python train.py --n_layer=14 --d_model=256 --n_head=6 --n_kv_head=3 --head_dim=64 --d_mlp=704 --vocab_size=1024 --activation="swiglu" --norm="rmsnorm" --norm_place="pre" --norm_eps=1e-05 --positions="rope" --rope_base=43800.0 --rope_fraction=1.0 --qk_norm=true --attn_scale=0.125 --bias="none" --tie_embeddings=false --parallel_block=false --init="normal" --init_std_qkv=0.0451 --init_std_o=0.00695 --init_std_up=0.0451 --init_std_down=0.00513 --optimizer="adamw" --lr=0.00285 --lr_mult_qkv=0.7 --beta1=0.9 --beta2=0.99 --lr_head=0.0128 --warmup_steps=436 --schedule="wsd" --decay_fraction=0.675 --decay_shape="linear" --final_lr_fraction=0.0 --batch_tokens=131072 --seq_len=512 --doc_mask=true --train_tokens=729700000 --steps=5568 --dataset="wikipedia_en"
Each number is 500 + 50 x the weight over the matrix's rms, rounded and kept within 0 to 999. Layers, rows and columns count from 0. Numbers have three digits each.

# layer 8 attention output, 256x384, rms 0.106, rows 0-144, columns 288-383
521567508506508508481495545576595489487528483604618601589476532499524480513550483483377494447567431596439546478444392485513424575493442512493559446456556476479464482504419529442511552506477591509521553515551492465433561541616411488483493566546556647453487555535489557658483496467559467537
539468440470443445554492453448538465409455492501513565569523520479553458468575544573474505533467503565513518517520462446589507520457446512501523448505542461447438438577473495570518489479577508521433445472469482512516494485468474401565472489405551511498464456543410400436515593503538537418
549541458546458529474507519383502546446557442448474532472558473576520519443622456577581435471539559497393526429536546441454491579536587410417487470487518541464524582464499516503531498588514495522544492623524444510472560399564529480525484439434578387535409553550530460586484456570448503551
561490483533633523503476525463480489553481534427475518425538547574464492602515515526473470545485542443498515504535421448478570557491546553558437582542460447448515507482397493489533506591554552519437491470612500535522495404475488566458596452532521512475549568478532615494541514473445485484
555433474480496456353530548456531575414561517478415510563448551593497498499603548419600460406635457501479558461582430553445483492463584526426453445427539499552537470554477516473542514559554486613445565548502485433519594478530556499536513585495480569407590524498484545617506502492431460533
579503462571502437424549537421510524448528421419491582501499524489379533458496490559512547437497445400447505483454514476537489510568451494436442444506527506547481481459507472552474553469439434570490502592559389440568502516486496393449451486453499554489515488420534448494552455550595485475
461555559451528483566491467461481466555503515502526463570494535517548507558500557508468475540415556539464506436490423473432478506456503469516449442529551558575477454560477544508494556480575601490463619482455462534454471493515496615574517517465518574458534599501537534519526501549472513558
500520586436441620517461504454429495531462458703572380523480462430536374525452476450431485484505400480514532486546398468467499577507528559552541543506509425514549507515470593482626398503507494520479611497512513505433504435449437496395544660567479556446455481517384525554500478417492458440
504579515511447517459451491496440518406475466570666491508523513508413450499531433513512541452417529505532585462532548551574499507502523471451507439450524579476451432491581511588471544533469458492551472535466545473474459511501481429535463514556609474502476462492442434494611455496600522424
497458448471466490440526435460484511555492534415419468579470481549508549530513519518537459592562541483500490532510483559461582465473388477531450592498486518507487573534503441547559468562530486499370484514449535511469449495525500557550548518502465529445553464486517586470518468476440411577
474599533467513489533518523429462461557477500538503427489444465494473512472454516477410546450425451418410421480553469495466582499513501503506508610479449496416569446505465464449516442430525495473528610501530424514562560429486474551539546481530505560454459519537572513485586372513542405390
512483465517506529560453457520562420449483512538506515409504465493543480485530532506371536523478504474571430475500584512443521526486567538509498452533517508475438492497502550434485530424516629503460503528465473585455516510565413501430469502462495455444532587608537486476598608496593578473
516475383533483463578502487522595481446503516482434494456597549442456537426624495537396480542427490416542417532471569488571515390562445554508445502516529344382474563514382431454506592462504566491480495509533491518516510445544468445395512474431525425516459455589560415510484557484493493449
452520467451533528454405531577496456484483565569515533504501488478598476485494554499491453547561541507496523536530543501529493439565499457531479479528504505559505391457527466499529384552528515467549458553557538483498548522412480553535587536554536480494470447501449540470543459523440491509
510423508538498558346595489532448557406522515487525463491420429484606470413513405438551443406554535577385498374582578367474464537607368378441450551529569553391562457452419491488545527565451440489529565442563551430607499462537543507573504424517347622497538499541475427628517408564457399431
370537530381558397467517572533420454424447499548528483492438460553472533442460557468417555484524490471432524518551563520453488502548546495451525534448452428424550558422489470422450472463489562443524460405555422462509587491535441509478513569513546457432504569418482412602444389383558485508
571507565447471465519373485570563486519447545516529565487492564600514554532595649612477496519464471525484488499529405487527508507499532552528453540542486431478465427515358525502471541525559640470424552411530534498399524496498436523445601524504537506526618561560428466611592546516448520540
507475514516484520544521569464529518603553509419439561482512538444536509495488470410590465447518512597528553554427506616482444491485522438411498533492498566560534461515580466502424499523465424457484497457483571520539549586540530614557512449471540472565559459530535520551516474554468475516
549538571631547573460501503505456522502558452539605542533529584556411440542491477531506559463564556518600598464495489495455401493558487450412480399448497606532450552492503506582527602588368475490630468510507573506477467601500445476596419418506497531570659493420580472440485593497435471505
464486421562549599493491510461521507441481480470519476502514513480535404601505533559444556504496504426624473441513442489502540478504445483551551498430462550518428598501515585517477469436460479514532450491519565475469511417490475491479474517513529442452490473567453583381500602398621569445
520463502522501557495485494487521534490528467512533430425463447523508509505595471509436539481500479588540540517507383523568435537451489515503501550539462615526404467547498543517543445475549525551471429546472636522444512511513488475499484513443446417482511583601496580500469586439486525505
474421554520485471525494503569498487427460490539493450558492446492533414412507576519537519535457461539563575491517418420535531470475461482438473510524520512559480403530436454484630519436564508418443531437410502504482461564401524488599466515506392573528487430358393514522529541574458464441
461443623508559508450503419449461434510484533524514444603404453534489510579489486534429539579562529584495580507471457567489569621483555520428493490494492591438437521592481607495575514463498524539485508444465448530421387478504389529547517465482505550445528570512508517552556512554507570600
452467477405539343568494451523513370493421602447455499514551547502491525482530544457463511537558506523553424685384506579451623429412512577525465462538602515492513453568501510454523510517592508547460552446554446502418401446450441493463574496532467519420497540573503549425542465453551540570
511531472450495421524480577497491405376400492580578643541496584487544419553496707525489548503537457445514576576588520520528521517461539469495492567480424460595559534543482522443451460502528469577503336455487460476506568492511482484487462441499606512519554432541461466441562516580483500618
471416530452505347424513428443441491486420536403410518598418403531586596569459590543522508557569497477506485538465466525536553523500482466514490537421619570415466541587496564521430593543444451543503460496484425523515436459417458494474425466490555498486500574552624490415521578528514589530
542470520585461561485537497462550497562620468513494490486561511439472439489563412504567453528481537450538543505551520464473630538495461547503583529566532505535495561402688516489393471550405487559490538497519517478460435471515523554622580532543546403553431500526501558433482460603429615491
553456429511545495530499530570507501506567523478422481439508513513538476457521542471558472520501489567387482505531470477432510521509529476516417609507596522451531560470418531443531516545572537489420524580610488504440518488578538570584528439440536501502495562557548507543557448561385418541
548534502582429447493507535520538413348457511571530556506518607516464477498576491531396510527545523457549501503446394497476479485423503571446547376449453492571431589537566408506475457532391639521547636655517490413484522508561490341452553565566532413478535491506439560570558571530474593497
513464555601450487431608463454501530483481454547560404521497490532429462454454467427485496534529539540518492555532519487483473482559565446465499504509564588593484459513523461551508495522538494517493507452413483498524468496460526488562414519549463522518508512421479467413476523591495493508
470474521487528537466449525551359450460394540643568492554480461451492362502498498501360485481548493496535560521619562480507548516557515466497557448455439481536437454439522493512449489530489581480544492463582520502411526491506410582429471456512531544499577488506522523465523509480452488528
414578535479460417459519451544424472445409524514473499536443387484513528512477489422532573551521462414528425457502624466536446419581505461569435534428641533510472477549423498486452498432533498423572498533526452509549535502444519496470505501440532540426448556532588476525524412443482460531
510570529529551499529459427508530408515673546438565468573488434561441473533509542498509549517492405514409491537464489540627472521509540578548539372552581452537468549501497553521543502534467652586465551605568480467435447528518445456541500584569511546464496624462446480466603473447649548508
601484514642496516498599492483520497488489503512553478488477469548439526561509458438442598438526526619568422525361416561499466479500533557466535528596529589532573618493501596454516427592391495539505525499541511616537503517525501511545497567520409433547433505450582554544440558466530343436
515449633522548529520476526468428521613572511536493430501432405470522385594428428451503535492597465545482517571499463535422525525404508602518540431486377421465402582551514573510543464412494456578413522520566477495391526531513471493572489498510523479478413525523352541487486482520532548540
456546433481450432417494501540501442465532496563480550526489505500435478451513473494465551492507509517518499523506511464518538458489522465448437496514473477453434509536443508532475556535535474464467468449452506454539494472490500441481524486493564504520466478544573448462451470479508483443
539496507556537558512492456534609530456485502473472455410490512515473531491633452559480522581430446461513427486515463455584592541444489480566537606394573535510462481602522495522530442530576528476487582615511568433499535470524557428491513508564420502386439510582558512498519563493511516521
572528461476534456553444543495557561428480473452541524405603580481529497484525489506523441506490541564472464420500476458486537467512505503510487523507486483412515544468535546440500591487545470493490471511499480504459547522567588444442485473509488464522509496567530446503508521541497467434
476481493606547530444504478525492488516522571504455542489452484532556443461467535497504511518496515455408440520560552399444537537445537472456524466447622397475583442397495420490553505494444584442468513522645428494508519541566499501481523539471631534435419619469509471506570386439514571553
456581437442553368427497463458453491380392520464530502525521496533439445489609563492459534521485466459534430634475521559528512404553593500449474530516572532553555403538442506449570502473598560388586423460460433504526460535478419477511510500486512501483437518507458523496591492538515523520
499514488477452468507551481402481513523487499415449557466417423494503528480444428475623525489524527390509470612484530479532469484538544512471520485473564475487516432467438590499632498517533588529554494522482489502597493471505485438451547482492586540434428499528495495431544489516556451559
539369595572510622495539469523557515598566560554440432489472512415457361518436552451585480447511536450559492574494540514448505511541439461462502480548534520594585539468500508419574481417475499566373518553504583590513507456534542519557411590453498529524479438496370533450513520562533546567
461369451496513493516516523525448508534591515519461449561560501509471461504503526540523456482525460575498447532495525591532474481528467518427469454518544540605442551532553513527391557528452502487435459555473500451576457494452545460506509497456529459573459437528455485452470451578552538512
573452474506505510428444589436524663466470444485480522477511516467583416441515485416569416501522432493392466520554538542488507532528667475416508521468493514537532422495491605422525418528531434555441477433530451462488538458483516531503489417554505546497534490474530484564518399535486526574
514488420484460588434516547362421663545527379397503376460543495518468424498570483495541398470500392496423426353547477477536595520568437542522433639518507476438519386485336546496488502515530486541451440444466562482596546346490636494456405462513378465448445504513445535498508546513438481524
510487455538493581431532504527592502521576490494453409431532525484447428515536405400494496459522457532463494482510515502501490520510516542538438458480540497498545453536534484504482617442395402492573486537444486515520465549565619421473450473463471508533534420385485502500493400522498467430
553493452529500547465481541476493521457447462586554483502530490460398348469601450477440440505525508535511522482513491591497567516491525583461507390479561484491439601493540566520581564555521463603531504531450524484380457504451446479499512537591445507506503519559367517556481417502473621497
529581536575546590418554512498438508465480567492556501447451439497471425535422514466500566504502463526444497546460399543441564560487542581513530555482518472454552534532438567484565438488534576519515528517606495473517507534582498486528655499525479468464453564486418596502479437515551504500
486530518438446498544537454525538476504528534561580515588468454539476591533475489510490557535429571501524450589555609483521411517539427458578519512624503564538490565451576452537499338510454460522542478428512534515481484499414511520515538523520428588525460516508460448442419523481489522491
467450528525447524516577481474463494551510556483483516511454511507548526512477508491522523482530523498431497550507496564452523486521424509578504538530489484481454549490563521511483512505611442533430483577419487524498497443533514539495594462537584520449546504557466498555509468494531428474
557533501626541593571498499502530434479539594461464529405539504483575460446518483487564538483571482414464554562505584511503528508556505505400515494476516499471569570471460482466562470468476533543483461613511508523413474441620446465507468474486491472511527531603524467560606476543532505577
525467558425534427524427489504524434519464534545505552546541507472518460424566561449463524568458491479460593552573496518558539503426497502430489515470504479512494479515443399488476502509483427522446583406591423429387465483525483586535457591534458560492626440492534592495554426470461537540
510430527573510617448576523513535568502563542573466495510513475420532332509552501504543451462564513556486519509418517520446499479558410395467515455476496497443456601489547486578432562492424505488516519509672567511593448435490531521592500520474463417551416403500435470464470431527503431517
517590539477473602487436505478551447470473488556560443497508545501588462586508491536430530550485467509477438535513498455527461533502532506572572467556545477593421498488609424558521528495561585534492546523439519492418504502530456496534578520548516564475521601584517523490500552462529562525
473591616461440527474524529463462476494442538588595402538482467546508549529537470428522514499516485483547468508451413484469524498507559542461529530600454618520506571514587461479481432582471457587592589568568528501463502467495478492566565588608349453491498599553620557517510540526461584505
473424468452496400462546473525442480469536516562514467667472442480557542529402479447526531521557449492414414519564632438524488491503412428611523501597558468572536564439548572516517461559492488579414527492459502494474518486523526572514474548533551651467503510545586472411514417472544430466
525483431537457543583492463621601439510474424461464500514591596513409491419626558477465502537452521464497557483484456507551437500488480454499465419496567505540451406490517444502416632539522429495547461501511582481476472553471518476442483408476466489568653484523554399497535482484472493335
502572411440407448475474550513463547432450449521431520483552492510536377424584556449448499574473476449469425406542465474589514524449518546592457537379491438331544460457452528448550493481571526424545549486454501503600525454501499429392465527452481511440424542459441414569444506490500612473
438553444493503628476458538560472470520503503527513520415568481553540429431542462516522422524562439507437427463498544486568539509467565544607518454443463447427503413490463576511508400491614638417490461433497537474477493512463460447453543531529530466458442545542444447504542522497473476455
483437508506520606541461597431583626575523439536427505397510568493493460459496438510435389438590566505542526433512435548400522551582443526488501539515439469351504600516442461541434499528459531536540547439549546568551579430563444548464553562474531437488549467518513472536450444484471410538
521497576532480455430465552439514533417563447476529514419460489560552454556496535541577522524541466522532421486596504453382484486468562502511488433523456554517483412505505499452586498462528379544520617455567435466503546413535517536508440477500515532505574538503499551445547571557486565471
542511471548562464466499503527529516464534512537469448480498480439482419485476456455519434526517482452505503450464500481556540439528558495470530469438546507398532539543416608478519439477473461513652590557532476534551449511545427561449527531469540436395344429483518474454461403432494539440
439541566468503523564466484601528486482515444596571495463562462483486399530575492489453498518504478512440516456510480451527492594511536550466571495455482486493476473469420511496559466425455531447507536411593484482519465457411431428447468535517485477501393484509406464549582473455507498438
480435451509490561524449489581555523494459531497448547539521514446576475444554576558485478487477524427448518551550549514537506518534428510571489554490500481417473493528525545521462457501546461542504504461437481498507486428497532475484524528546525519496505409543455533475538442532516482480
539569516523446449524586558421501543424512467499458593472484481524608532466503406540498519437545570444482445492505459463584449517588421435455451556468581446406597569426435512407519527506571601520544555597489474473587618463657523517529536565474530534461515667598556470586529539450490356465
491478479503510476619508504480563514623492478485475479455530487480497498524533517480436531544472543523535520515499415509484530490408572445454534495530436566538473506592580514500419416526560488454433537413476509579476501533503485602463509467486503477536535444464495522499534505450457487516
451437548480473496466546582436436539477554497538400462554434470445578417501384513466507536424536440402522501490611477499480501572471541515491530469435496456482549428566449476510551434472503457567447499559456508480571525490518408513544517512456438555402448450559495492445464496371558487520
459634519393537441577489517508459523579444432501565432611550522446450609530441473518532420482448491542519487473497522475531444415453516468531516501596510487475528553463619409511506511464470457473625566405556455527445516517481598572521468593645451624572539441405594512499417512411395462509
506576457493449552445556511420431530501457462482508402418523456456474462514444457497532505445505505464512568467545491427526530570530522483524505479512468564574558539476477533564482512636409441642417433563399543556475499463424545462444491478550501448582534523480507484464430513456473547417
503517523478525584600454504493507518587443439592531458569519540395411554443542484500392425479434557515552504370497518522442535471519482460523457471615521510455495531543522423546500541510449525459512598431464440622517484432434478492520459527559495601543524496431532550514529492511504453500
457473485448382501482493482553508543396489443579565503521503478462535549501533366560617422531586502568449424449508572412521475422524428493540563468506513455498461436468569425514482531495562497486484568496500514527471450500414492510499477545575546536486455574440469403534459505505461509475
442514491437491515465403511550458411494436536551565489500511449461547334520525534502445505577513513537580517461534423440585486520393483487463600442500467488526439495558524499490454504528494561413437561436466606449466505581515451548586540506479453429444461473511428447500495550507455610453
582480585504443528475476509499499529418356519572575599430493448492461497538536468547582499558539512454604509630447492415499436522474550538485530478562534557530470507487568506552447468591505519561516488457484527371447479555489453460475531419528524389543530510507555598510531576574486561544
456477542506477436481505488478511468458465520536508514527507475524516516536530476533519532530516511536523543518456450493591546478466440493478515430402499516529440512565531566532492484458546491470537489563407502499492484496532456495510498510510517514518531486513446577492469579446526514468
535433447543525497486495514532566470548509531560458605509513503461534451470468452501523439508483536442559510496531513491440425473631489425580464453566446505433469587407504507543415500525421522491540499455568529414503527547489421605418551563434581485457472497537490392443435511410509588539
599448420473500490572533476513623536485442481548492568497532555519442518504546484580513449545505534544458475504488477466516388469478499502572434504482434502423450477511448525525475569474500498531492508511461452504509474455554528475496455504529483470565569444522499498520483546559459484445
553462543561479584445529569570531581426373475619478482393456452375509466460465439482497449407535524596466536474476483557480426520498555554594607396518443474523438477513584506530480550513565458533537476469399568466449502606465448475485544481484546465498504513481459448538546474481581508487
460504545532588428471468532541529444542528585519489543551517563489547556515411481489543446485526512536562525495509484532468538510522515572472518448528429527463446596454554481499472602582398509538479475514555488522422519479486506542524521483536483488579582504642603534378495556469469549533
533479475473505406486479502534514469378556536529535521538501555543565485559489557467542573508474446586473514517512567568508506455512474486458472531557484612516528488463544500495533522497515394553449433461527493469489476443472582463601389509498441528550535447520527513498507493600474504453
512487578547478517516513491482486509504538552540461530493487452489480512572525447529591474505558501478469447472407575555550475416607478502487521459468563469489452500541510544501405573432528501467492529562536490462483496537554490447576518556488528462454455535534598477528551485524552452554
434423481574497595480573577588522464444456528513464473428464503364507521435417496469465482306467530522583448456443485482378477497520513538521543499537493482432422581473474479543497555417437507506483488543488589505521550548526419452487490447407564412458508465498436438429493626486534528484
566515386525517496492562472496468459481519539391458505449500546508401572412453480519480514512492525445457465512457509512495409484492461514520473509480496471451511508509479524471526553445505527503601432552442489479585554520559491388481510437495498470469517474538501332509453538509556446433
515529480510550607513481468467583511550487576484469533419474488464473429459584550483446443560467476571405489442484451410475507522404505582532614564483482505417404518545532616488481515402528497479404535437574520495437485424593522492491480491522559455467476524570473517465636549462556590502
567436454474543557541391494524523475573542515485482536477543540547483474575534520524483455543471588532540616459500426586482507485494556492451502496508511572618456511528494491530533510474478526540537494490496579521418481515566488519536455465493498464523549511504424559503484523510477570509
512443534545514523528503544488555533599486503487481386426559567496463474518495472566503502532492498483511447461463460543564499496406566549574504553518436533517531542567530453448464505431460519506430539517545526466429535543508558552458508577532407526535542537545481513470502549489458580529
485617485462467484550381426613511394486503604499647575486582568591427451553582536548494518552407543577510586564489549484448404488484528574506591502580409589493469486349639541472452484486384493435580423397490590465432448596405522478496568495598584415595508489391387458522430473526476511530
499515509491578600522542462519554467518495518565498522465479520498473464489516477481478496512515555557528504496424464496478484483597550467484594437555527500561558456527432458484577474572591443483524563524611603525499507480532439599531498491441430460477477574537476512479495504521462462425
509571504568507491640465430541482453453505548453539500399553471495366505507572433568461511510368579465507483437445550395539498354447411499596442480505512453484489438556539459494437520471505490432534480510418445562523432538409547449463493469442519498531395404438552407514479469514465451469
530512524567598501501476514492526524454450520568591502429458479514467480540442510487453573513483519457537532431473479539537523579591455563497525573530477470352495501512451539488545522517517521542553533505519522615456504397494464513423535536573511543490481522556477606519455505463504521479
488525507387468470486477438528542409499496555560488456510447483454485586415451404489494495458490453523403569506502501514516481586461512404465502513475416570435527443557538457599474546522444394582582540454492473510480482479453494535500464509469429559497501476506510376470431401526521450383
482450575498527475457454522575490499473420553578515416499443395486494488482433527511429513472550507438614452545538503507487453475402443547613549536528456404557464483461599525506544412545384551546541489542453528509479545528456468466420579525482531470486481529479484541474429549469496479532
507559407448470459495579426407520507466542497399466629469531525539467547547498512552521470501485453438360456526507493423463444438612528531501497512446462507452540469401497505508523537478545458541536485496492422469615448456512542484511539453477602472549483506498480375495473448560503470436
527490508533448501499524484513509565538519438581547406495530545507421548549470413531459452480534528467527466489527633563526449445508466519556447506507396419478509427508530426519539501431569469472545459489462449485569499496483539502546527530473498494581514348515560497499387418576497380458
502448465472519478467560506460502595458507458441504501486501532527529584552432450479554484355559466550443427513528546456479512493541469474497431588551552404494567446453412453459551557580601530535401424563495493576628525417452588532482436433486497475517530523490647477419467435559462362526
520484500540570608527489503501474537494519456448525548462534553476476462510472509484536459483476499512476511534519529530531511427504474473488533534455497578534491443445558532524518480600481454444573516504474566497490462496496526481530558492569554469504535510522524505484496436581510500432
516416483500541571489561492505483475527468537530490510544502526467468499530495539462479483480538466480527552506476545464557516523515417552524473545470577497510507465509507439521509445464528585510459481513549559515524508490466494475497489491518471544443523550494511518587550529478462471547
467612441485511452487523501576545488411435498494499508460465475473467600467550466471471520474484489492434458447524489462483436487510501409620440510567518438447562394443508481496452520505458491466544504442454378511548518506542492490404501483515485637525550453394570488592496432469511462433
375462502412559379525479481542502485461373498388463532541531490499541575517511565583486489547446528556604487451357483429519639412405537506548502560409561540433482503685492504484453546534608508350485483433444447609552434469449480538420440370431524521504428507485602511523469617457381518412
519450534457548528558409556549555538583494521534435532460527566423505476440526505447508442564526492409430447564543565508507470489366545490573478471521588367600543419501466390434476467446524527540448570478562405406490574548562546522479523644503492546399528481480490487526570433437509599679
471539459549591497437533469567514547489450469528473509501454450450458554404522480469456506522556419514358477407479568539586522595498543569547531508471561425465523400451525514538556541474503487519522423488622385419450461574485582470421477459482500516480471540436584433503619417512576461454
534493478516505491556522576529539466556590576465400574448503570539576452492530472508542474473525500465429485507597585465430523514543481447421395540489564494433585521472505376494439505563486542495425558536640452511596519379521549623475521518460443511520563464479506510622508395495391497544
554551516452480500527498538534568412442433489544537508426578546466493473520502496540418481423530448595535514560530437518472392495473478489521468506594430487506456523465539485518527466597548580540552475526481607477448514555564515444417504538587472362614535487457517510551494521429555476499
470497472553507489491563483561492529473491500457433488516496466472512533452472482445589501501502517596537538376397520524525523493502502491479549491441494557471404497541546487519529542455439399479524436522481561553528451551527515527542445441358505412504437401531536489503483534594481511477
522558452419463446506410439502525431474493489455501471511573522533513575491597523476508450626491539594454576499557609475576457499488533491467486421560469535389539462516500455513506495629474545526581601349441404510405457479362443544521451535548452516564516512515577514561355492530442575501
452562591542541590462552506416489500537570499471471476482432503637539548609468597479479544526574464455498435559586405475551489514505553488489491491529452415539490448457472421532465474571506508500491564533506479522472545491478448577452542532495550576443635644442489463494513537431509550571
564511453505517555532507471463472509550608432455468469490472496421501487510422451502501465470468418469488463439565535413531542500377456559564511457464478397450524559531530466537561407413442573494484525531581488392485451533396488494487546603515461500472456462468482547517524482400482551552
566400496566439535447453485439492599497528501605580471539488474501492439504590412525479456546586444488505536487436495490511564592466470508482504482502561501514513504517537481570503485472458496520495506537474450502470450391395566468579466562512378596453490532498458563472496484505518509433
503432565528531470537449529571553457486483511531556541566514516535514490501562537563541499551428613560570580562512464538491445431404560459500478397433414514588531521592527451465484577487517419474543501482429473475448560617539456608520507533461454596578609482449539609486468578515404537466
504502526491518482482565539474460586474493447503497427439432427457528526427489440398512493453575527440427488540434526508569492490539528476511549554347543476470573462513411557530479420450493565487463513515523471420539524532517504524447537530497463480433418461466408486513497337467505446533
434473517511498491425494496561496466566516593505490518483469486516576547424458513477475533435454471547455542479477442475488543444518478440458465553584525555500573436461514441525581536506495487476464477498449462478467477545505561603573564436520531467571490507460555484498484485593481478409
476461513485492465487548526490575501519474490430434511518447474492455447462557485526503501479488471522549553505589473422442475601445412499471442505527540507407506468537466468532502526534445491539469559483521465538505444503560495535454473510447447549508454464517483522548498515420521551532
479507463512425468507450591528572508471494499561571555485516539535513520535520527570452492438501546527569404508516556515442395459682463491485496560653549515577579491367462490460507546500466564396514451570412583592572580513549547477516464476467525443550545525491506484489444541554464386508
460454529510495527518486605485543569512491458461495492484486491515464464488460504556510462472508532582557480455413340535484503408573574503447442518564578544553501541488525462475509611483564598456444527533530531585440512514568489541550499458463457487524496594486582546486487651539449517608
472515461428475539571427466472419476546486459513564546540456516470609551504527500545457465494441472350495486593589509477537496461519504456543525591479474441528567490468529468480511394506522478511502497483474488437538489508464420523492558501615497589463544478565571521459438511416467489513
532521447486494628554462550506467549590497413507521420540574599554529524523522632527436454499462472451503518425582459553435497513536545472548394587571424464557481462494433444534421409512523412592503449481464451484526536451414526530461475497509459533532622552426560559583544524503458478473
578408536566562484507459477520604461567401511532470562543498542482480500508507521505455479589514577516528546523599288529465579558450658471395493405417453460471529642597348448487513538581490604529438611525580559538540519517628349567457596466392480581512631543514459507574462463442434532521
568509501523495507433437501508500456501405546484553471477490518565544490498515552595475514502485468546500486545527484513487483492564576595558565571539549574535493479527568497552429532397542396546444459472505570398432463502536497498490492492529445498488530506477445495442577572573531542461
510520435556531567480457490518525540464438421453595482429552532559351422537519554581512558512431422459504464552444589484585483480359394563581560481468383392594477389444639502464435435500554424492495439518535566457444520513456604453438423527574566430552494460484488490414492486601535500535
534551448514510547533488537508582533483496508521530554422544508481464417487565483455470536421483479489567520528521526538491381579508440513568520519521408546499433447479621472528462452530403419529564376430454605471514486530499494454454495480469497442526467421493415461474449464584534522519
455457576519544416456535377483496489365675530486545531633469459549581393612585495478629580638472602597529528368558481452476386413519408378428522481475387550478355655572455483637569605457496463391506463535396548460554443552586423513668436471393491494499570330614414409516391588549555497466
454477465465567532513506546520554513597489477450464495421465519437538593507340563543504527463455454494463497494555488530578463530524535482544467520523435459480466495383502482558460522428515489527393461481538561446521551462440609501477482543528481376502511429473419440374458484506552502457
482531513602540546490482503517479479479528437511573479468501537472452553574386508551545507380457472500539468543516512521451531543503470501614483470567507523535499526480505621547538445575524532530483536554506540538443517496416504496439508540598533478520571503487502564414468495495561405475
440459587494541522492470453540442461485432611596578488553433425474466477563451536451425541528476419511530491591440558554589513503495566579466559442518623530618478481496530486462579420507514461498534437457548548462464397581410532434572547557553437523480398548471520487458590475516511518477
517478581729526604416503535603501567560576536633519521510454557502482487473501381540491448415438475542375631335539500558560428585510493440398485474464541436497556462486483423622499542454434541515447440564447484418516504567478541546575521463452503509515484410362378384543502458592528405449
554523478548429560583512498471512546581490474513514555448533551561410439518573503502504495521477492509499533520394511480625514504496480372415473568460566508579425550584457434543405471566524588428443489548485602529549493517423509509514595503513497393481445470519469548558444495519463504611
506373600468499468558525531404513556622533489514443414530549533406526523507422415461631396496601533485554502541467461544321485517494438599519528533572393504535456464527591471465559504565490391503360517511492600632503504428472557532505614554489450428581568393571485561412448500542401482497
440528461425541483441505531501487523513515499519436415534512512404582483520394516474438418437485387481464410470501511475564541508479514598598498520507582355444589436559463516469455441537495585475547499519546455491543493475458534476404503525524492511456473494480520563467517432375469471534
488451489501514495442478499386455525427485507507499524515493442503544401502540502497459530448516445496497587492558478549491558575508451534458473496490444414494472539502420545515511443586527567546485459524525537501473476448500495487492513526514484476512495496535406512542441428465527397515
486482509422496520453472522522448494615496492459507465536466500539487484472463404478533479547512429597395523457479454428448480569511469440551469488529570511478515443469479486594565554633491464455504545493502542494529481470485509562607518469544467546441477565492524452563463420426487468549
534534451511474526458552517519427470433434503509564594485502465491551468512445503444500546461529413381532480511512553462526507528545529470569518451350479458505407551449445619527483346485529480495581509511459508438525509504417392420417516482616624477424421563469437525540461512436604556461
496480542549483509485581476474484563517601457481471445456489485594449572571472461531547523494536539461518439506484464462474538493531516472519491575529494542502456559538502464576508451534538469480484492516505555557572487415546529506556548455477423474475517515533508516497570514428460386525
491543558568505546371505485422459466497560525542532414465434467558491477529508527483444589453560456530414497471454490495445514512542493525432599438540501466468474577413505489532491551546460600486550625511534491420424530421610479506541598550546510468488515655548491488611505432477541478490
493480496538570460583449446525555443523645582421536559526555574537479509578570507566423498602504592537498659513554486490501511496417565425402430386464485536497504526475486425503538515533473535497560489455466433604500483543553507528586417525508461542612554465432490474639477477371497577528
437463541417458391499478484444391485512477452448492418565487398506568526592468523517548517538522436554442513429516454447487514509496451525510495525546504530456530496608454566495564478503370482503523527478480393478467471420475523475490437609525449489497363532499555484505481455465478471435
506533389507512561487496511528535490577511486462476545496539530500503433482563449494444485488541469480436507591533533498522461627504424493577460520579462492481580535447425517579491479555516543579545476478572536469445488473480514516461533483547459499567551515535451460563424365432485437505
493466502534542484507480549418440511470473528496406374401546486553604380482483575527463503501462490505590505480554374520399551546492558574508405551498426617438531467603458527434499424564500610477496411516517485617469482442590436539468522487368428453532542589535505631478613556458482477484
495467479514472436461449514566353450475421582464511542526542521564540469593514551525619448593585568410485473670495501529429456417487456539530532504449456466520551590422535474436471495510431474539487542569608502411469501533437466482466603501537486471539573511515496560485449466540457507619
543444552458472461442555503459472527463496510533460557545422437513531525505493371496508498455566401504492460498481504489522574544421402539596568532432476454403479559573507679480468555514513496539478600438559475513405459435533495464414468522518609528390448531559480491452436476450570544482
542491448624564523637397493546461465636512512504515464517579562473489557466515534518463466560388577410549512509426496614588493452567507494498509544537508467458448623489474508497502536505454471489566504549483454571472506499468466527471519533560570490542514461511682472466469435503562509454
511460569465525435517485523514497468542476581606434513511426508399631429388414561517485446427458558564442493531631425557360549465673527405500468556620472530429565527459492527522531547517599546580444568487557508594452533445552445690601614467441581623418494462567435494415556418516486391473
511495548500484506465575545523418543542510531502511498495471480546498469463456499402481476529557494471489521556475514463507464561456525480499526488376503500405470593507505520554463497570537455474536577474568511469575508523551459523533475553514582479448464520551482398509488434440472543419
421569454509495492528480498519447487553496438521525460455462422486500535386513521476407504484466564566544534472417515556489513469472502510454426595474507522456559381502399506445530484444472544363575431446480451547512528516483505551528428450438461491534477552483506508554588496536514424549
494542503462456495539463454485427441444513468558558519521517501473499478459493486436451555494517460470511471538515559535498482535513511550473539441447553486489525495409487501469566462473506410503603538437514469447513463433468500458451473518523498609510511496521547461583501408511566491434
585496459431472509519462524511511513470476475554556480514522566499486439536531502524512428515565473505498438483580599458525545528521467490577431554557469473550490562469496607489528421500548506582430400523455560563493571423474610456424440510563455524543550465573418576473508594520469496546
568539558501477483446479575443496557443468501534508392520529603500520453463520476509527512447395548461476574528607453493453523514439606489492444527523447530660541453505489483510585466484621480561504540564415476498499595472533480550437582472482396583452620488521550568542502461550433438465